{"num_hidden_layers": 8, "num_attention_heads": 6, "intermediate_size": 512, "vocab_size": 766, "hidden_act": "swiglu", "norm_eps": 1e-05, "rope_theta": 4230.0, "bias": "none", "parallel_block": false, "optimizer": "adamw", "beta1": 0.9, "beta2": 0.98, "weight_decay": 0.11, "lr_head": 0.00573}
Each number is 128 + 24 x the weight over its row's rms, rounded and kept within 0 to 255. Layers, rows and columns count from 0. The size above them is the row's rms in percent of the matrix's.

# layer 4 MLP up, 512x192, rms 0.0639, rows 0-32, columns 0-95
size [ 94 102  91 104 104  98 103  99 105 104  92 104  94 100  99 100 104  98  99  96 101  99  99 102 102 101 103 105 104  99 103  99  98]
[[136 112 170 124 185 125 160 125 116 111 118 147 135  56 109 130 141  90 120 135 131 137  95 149 117 159  50 105 100 137 103 143  99 157 127 167 123 155 129 126  75 168 127 124 131 145 107 111 138  97 123 163 127 144 102  91 132 137  99 136 107 122 111 166 143 106 115 125 144  97 118 124 100 127 122 160 117 131 120 118 147 133 109 106 128 141 118 123 141 131 120 150 131  98 101 118]
 [137 161 102  87 110 100 113 123 148 122 134 142 175 132  86  84 150 151 123 124  95 117 137 122 100 153 109  84 149 168 109 137 145 130 136  91 116 161 141 127 126 110 147  99 137 146 111 145 128 102 137 103 139 183 160 140  89 128 154 140 120 157 134 131 129 112 139 138 118 155 132 127 150 137 169 128 141  90 131 139 159 128 157  88 120 102 163 113 106 105 127 148 123  99 143 127]
 [164 137 156 109 124  98 115 110 148 131 128 156 122 165 107 157 147 115  85 140 126 167  93  78 158 139  97 124 114 135 120 120 128 126 123 129 103 111 140 122  96 126 140 149 143 125 131 103 110 139 180  98 102 118 101 119 143 124 143 147 110 158 112 154 142 167  94 119 151 135 115 146  92 127  95 111  83 139 129 156  93 118 125 151 108 125 100  84 100 141 137 108 133 166 111 104]
 [ 98 150 106 156 100  91 131 156 140 103 116 126 110  70 142 143 101 147 140 158 151  95 122 124 183 100 159 182 108 106 155  86 129 175 106 117 113  99 113 161 155  95  78 118 120 108 129  98 109 142 132 125 137 154 138 113  89 132 127 127 147 121 121 149 135 139 152 148  91 134 118 150 160 127 108 142 103  98 126 100 144 101 132  99  87 101  76 112 118 140  96 169 105 117 137 193]
 [100 138  89 111 124 137 111 155 109 112 144 152  96 116 127 154 101 128 128  94 140 120 162 166 100 123  83 139 139 139 115 151 151 128 117 168 105 185 101 146 101 147 167 152 117 140 131 118 158  94 149 126 143 125  55 122 125 123 132 101 123  78 135 143 130 146 139 105 133  89 118  95  92  86 113 146 134 109 144 176 133 129 139 112  98 175 144 138 137 172 123 129 153 109 175 159]
 [130 100 137 123  90 126 159 144 143 121 105 161 131 121 100 141 122 115 174 111 104 144 138 123  95  88 112 122 120  95 130  96  99 106 110 176 137  81 115 117 157  93 114  98 164 131 108 140 112 157 168 126 121 165 154 125 169 144 111 134 137 101 153 128 116 133 128 127 122 139 112 120 138 105 139  87 108  83 161 153 111 112 108 196 159 134 119 138 128 147 146 105 135 124  98 108]
 [161 127 133 151 136 160 113 123 160 151 123 125 114 142 128 110 105 146 154 121 124 157 140 140 119 148 145 150 123  66 180 125 137 130 135 139 145 149  97 136 105 117 138 119  83 104 123 135 118 135 113 194  60 117 126 138 113 135 121 137  92  91 102 122 122 103 118  83 136 149 113 122 170 116 109 113 138 129 161 132 154 172 150 149 108  82 190  96 148 145 153 120 121 134 131 148]
 [139  74 134 106 121 149 145 124 132 118  88 133 123 167 173 155 140 105 149 110 131 169 129 159 117 137 122  89 117 128 125  89 112 115 140 166 131 153 133 136 151 114  98 120 144 197 149 103 131 139 106 159 167  67 165 148 139 143 106 143 116 149 117 132 139 118 136 117 138 109 125 182 124 136 160 123 125 117 125 101  74 127 127 149 107  69 114 151 131  83 181 117  89 179 147 175]
 [129  79 124 160 134 156 131  91  93 135 118 134 124 120 163 150 134 120  86 113 110  95 152 171 101 143 102 126 103 108 124  98 101  94 100 136 161 154 132 135 151 164 156  92 134 151 102 118 129 118 105 135  98 128 125 130 119 144 111 108 187 144 153 158  62  96 140 112 134 160 138 107 125 128 160 139 136  68  80 133 110 153 126  98 153 153 138 117  59 159 154 103 126 123 112 121]
 [113 150 125 147 152 178 120 115  59 139 113 128 162 107 125 125 157 134 151 111 166 113  86 114 125 117 122 129  95  96 124 105 144 146 122 159 133 150 106 171 132 164 105 109  91 135 112 118 186 130 152 106  98 149 173 113 129 133 138 109 167  98 163 103 109 132 139  97 103 122 130 140 133 133 134 142 122 141  84 151 117 119 132 119 124  90 115 131 131 146 135 133 125 141 113 148]
 [107 133 145 177 113 133 173 145  93 133 151 173 111 151 156  71 164 138 112 136 131 135 106 123 129 158  90 102 143 137 120 115 114 138 124 138 114 136 120 111  96 137 145 148 136 110 114 143 138 134 146 114 184 100 160 146  65 121 123 158 127 121 115 122 152 120 127 104 121  84 134 109 140 141 108 132 116 155 144 127 140 153 112 120 155  89 173 130 149 163 104 151 111 134 101 120]
 [116 134 129 104 123 122 128  92 150 130 137 138 125 127 122 117 145 117 167 110 102 113 153  85 108 188 132 106 114 139 117 126 136 180 135 104 138 111 131 112 165 170 118 123 130 120 107 129 159 133  99 116 125 111 109  99 120 135 127 138  78 117 137 140  99 152 151 117 138 104 121 121 138 127 153 121 125 115 135 111 178 123 137  84 138 151 133 139 126 183  94 139 133 112  96 127]
 [154 153 106 147 134 112 155 107 152 150 123 150 154 130 110 138 123 109 112  92 132 102 120 124 144 151 124 107 140 158 142 128 137 104 100 131 101 101  87 105 135 116 124 160 145 125 100 131 116  99 137  69 134 112 137 111 100  96 124 112 128 139  86  97 183 114 136 145 151 121 115 131 127 120 112 134 109 139  67 147  83 112 139 105 104 128 155 116 126 114 132 115 158 102 121 133]
 [153  96 140 165 140 156 142  93 148  87 128 111 160 117 138 142  70 139 132  84 118 119  95 141 150 143 198 156 148 131 138 105 101  77 120 111  87  92 134 146 139 146 130 132 172 101 115 144 127 132 111  90 156 135  92 110 162 166 147 131 111 151 143 136 135 154 117 154 137 166 122 100 119 113  96 139 191 152 118 162 130 124 155  93 117 147 153 120 176 115 128 153 104 124 105 119]
 [159 141 126 111  70 155 114 126 145 126 119 116 136 153 140 131 137  68 101 123  95 154 131 136  99 150 140 142 116 158 172 107 135 101 140 126 103 102 126 136 112 160 142 132 126 112 158 144 119 141 120 168 119 135  91 112 115 134 171 108 113 161  81 133 133  91 108 156 133 171 110 152 140 165 124 130  95 170 104  70 138 113 147 130 135 144 154  80 107 111 117 105 121 108 136  62]
 [142 169 130  86  93 105 106 146 104  87 135 110 126 151 125  97  94 103 121 122 134 138 150 133 141 124 145  88  93 118 152 142 133 120 133 125 128 134 164 107 130 109  79 120 144 101 118 131 130 146 145 127 145 124 150 115 111 138 108 134 145 136 176  99  84 127 144 130 155 156  91 143 135 163 146  76 138  91  66 170  85 180 121  92 159 109 127 119 122 140  76 121 135 171 109 133]
 [152 102 127 134 136 120 112 129 116 112 141 110 105 104 178 112 141  86 145 153 150 154 145 179 142 167 137 121 131  74 141 168  95 123  90 137 115 133 121 109  79 149 124 144 128 139 104  88 153 115  94 117  99  69 122 115 121 141 160 145 155 118 163 123 119 101 159 119 107 147 142 125 132  98 131 117 133 117 126 135 112 200 136 140  88 155 138 126  77  94 156 109 127 126 125 152]
 [117 131 103 126 147 122 106  63  94 100 159 149 120 114 130 141 118 107 105 153 104 146 115 114 107 159 125 152 137  94 153  98 119  88 129 161  93 151 116 111 137 137 128 128 162  78  77 154 158  94 132 165  95 148 149 119 121 108 135 113 111 156 178 108 111 140 103 129 108 156 157 114 137  77 132 131 167 125 113 148 158 141 132  86 106 138 128 141 146 108 155 137  81 116 125 102]
 [149 112 100 135  95 165  96 151 148 124  88 132 170 106 131 161  93  90  99 130 133 148 145 136 108 171 137 137 175 117 107 142 116 124 152  78 125  95  82 107 121 127 118 158 108 118 123 115 124 125  93  90 144 164 149 153 164 165  95 127 152 136 145 124  78 130 128 148 144 127 143 101 168 133 129 117 143 175 132 104  84 175 124 136 152  76 124 123 123 168 128 136 114 160 104 114]
 [111 166 128 131 106 152 104 151 127  60 147 162 129 102 109 135 126 142 118 100 128  83 185 117 107 126 124 131 104 125 128 142 139 160 101 139 132 144 105 122 177 137 121 132 142 119  76 116 169 155 122 159 129 185 159 151 155 151 112  98 143 152 144 122 145 131 149 103 141  77 104 136 126  63 147 129 107 137 111 116 148 144  97 134 128  91 126 153 158 142 134 122 112 122 123 139]
 [105 115 110 131 106 147  55 133 139 161 113  89 112 139  99  93  75 113 111 157 134 136 123 112 153 121 117 171 143 143 139 118 108 120 127  86 111 151 140 141 126  98 153 126 133 124 140 139 123  92 121 116 141 153 128 137 104 127 140 131 136 173 114 126 153 156 114  94 135 129 106 154 165 122 107 111 112 131 164  88 170 122 151 104 116 102  87 102 137 143 121 157 159 137 151 160]
 [ 95 144  97 138 118  87 167 122 136 161 116 119  97 123 157 158 158 114 128  91 146 137 124  92 143 136 112 144  94 146 116  99 121 152  69 149 119 120 140 114 116  81 178  99 121 151 159 161 102 123 114 135 137 145  96 153 119 143  97 144 122 161  71 115 128 136 115 117 147 112 146  86 100 140 106 128 146 127 135  93 153 122 152 150 128  98 142 119  98 112 145 128 147 112 147 119]
 [141 132  98 169  97 136  85 141 166  96 110  89 144 138 102 177 158 117 138 130 129 136  97 103 145  92 154 133 146 146 146 125 167 140 168 154 122 132 123 169 142 134 108 148 165  99 119 110 115 139  90 156 151 170 113 129 117 129 148 166 124 137 169  84 136 112 139 109 124 132 112 145 170 127 155 148 127 149 159 138 155 134 137 135 119 125  85 123 139 135 169 123 150  98 115 159]
 [151 157 121 115 107 156 133 122 131 127 139 129 145 101  98 116 114 151 113 134 105 110 130 141 139 124 146 114 113 163 134 115 126 132 145 117 149 142 138 118 123 165 130 132 135 171 173 125 130 169 143 137 115 151 164 118 174 110 151 119 165 155 144 154 145 150 115 114  75 150 148 161 128 101 108 135  98 163 160 169 178 125 131 114  76 140 151 105 105 144 139 146  96 157 140  89]
 [ 93 122  90 131 109  88 120 141 153 171 131 141 113 173  87 168 112 146 108 115 113  96 141 106 153  96 119 130 114 140 137  67  56 129 124 119  99 139 154 139 102 117 142  94  81 123 156 106  78 137 191 129 123  83 162 114 120 115 143 127 128 150 124  98 143 127 120 130 122 146 149 110 138 156 177 139 135 160 150 144 126  92 142 111 111 176 125 142 143 151  80 127 143 175 147 165]
 [133 122 156  99 148 117 150 154 130  90 166 125 122 138 137 120 126 165 108 164  88 108 109 114 120 135 156 138 154 128 113 167 132 118 158 150 121  75 164 148 121 144  64 120 147 140 117  99 137 148  95 160  97 116 122 132 138  98 148 111 145 131 176  81  96 104 181 172 132 108  99 112 166 108 112 112 187 114 110 122 149 134 150 140 145 111 122 164 154 142 134 130 148 109 143  80]
 [103 112  83 139 154 153  78 145 135 107 148 129 158 161 150 143 140 136 116 115 158 165 128 137  96 130 199 148 111 148 169 181 133  99 103 145 119 128 124 132 186 134 138 148 158 151 146 159 124 114  63 138 121 136 121 125 160 166 145 185 122  86 143 138 110 105 156 113 139 139 166 148 138 109 125 176 174 115 121 158 147 143 167 160 139 112  70 138 124 121 131 128  91 156 123 117]
 [140 130 184 163 145 112 152 108 127 182 124 124 129 126 155 151 153 169 101 135 151 142 149 122 128 162 110 133 138 117 156 180 130 141 105 143 141 150 157 106 176 136 141 135  93 107 151 117  97 124 131 105 128  84 170 131 157 177 113  98 130 117  94 124 124 138 129 189 152 116 130 145 107 125 106 126 174 141 139 166 101 178 102 105 142 126 155 104 114  70 146  77 127 134 165 113]
 [117  73 136 119  93 174 157 138 149 121 145 142 100 133 108 135  93 130  77 142 147 153 132 123 143 120 141 115 130 129 125 144 118 125 118 149 126 130 122  97 136 136 126 147  91 165 135 118 138 129 111 164 174 127 105 121  82 109 107 104 150 140  94 117 126 187 108 140 117 100 114 138 172 143 156 128  93 144  95 143 143 121 138 163 160 126 166 105 111 129 140 144 187 152 116 103]
 [ 99 135 120 120 155 129 145  90 142 179 134 152 121 105 103  92 124 137 147 153 148 102 120 131 142 122  82 123 143 118 109 127 113 172  92 127 116 201 123 120 145 125 146 135 105 114  97 149 116 109 119 118 108 142  86 109 113 108 113 119 165 131 138 140 156 117  93 127 154 117 148 114 132 169 157 159 127 165 136  88 110 120 186 104 144 158 168 117  78 126 119 105 133 138 115 123]
 [139 124 118 117 122 130 161 149 100 129 121 156 148 112 132 130 116 147 159 109 115 140 164 164 132 169 125 156 150 140 118 105 164 151  97  86 126 130 117 120 134 133 117 135 118 140 112 114 111 142 157 114 104 129 165 155 139 171  98 126 139 113 132 142 120  68 130 108 124 115  96  99 145 126 114 149 125  96 154 132 132 149 111  87 131 111 145 145  44 126 117 117 145  64 158 122]
 [130  83 103 105 118 119 164 128 147 131 122  99  95 136 155 137 148 126 141  87 156  99 103 132 136 122 139 136 113 157 125 129 163 106 118 140 139 109 113 119 165 104 163 164 156 152 121 128 184 123 101 158 145 155 124 125 135 133 122 109 143 119  91 143 147 135  90 172 122 141 129 175 108 134 131 172  93 160 159 104 153 131 115 163 147 132  77 103 143 138 145 123 138 141 110 133]
 [ 85 113 136 154 126 119 132 109  65 116 123 111 122 116 131 128 120 131 146 150 126 102 150  92 183 131 114 124 104 124 120  89  82  84 154 121 109 143 154 102 143 139 117 105  94 108  95  87 136 116 158 113 124 121 139 135 144 131 146 160 148 140 132  89 109 111 113 114 111 154 127 149  92 155 148 118  93 131  93 173 151  91 116 135 110 107 143 124 156 160 108  88  85 118 172 155]]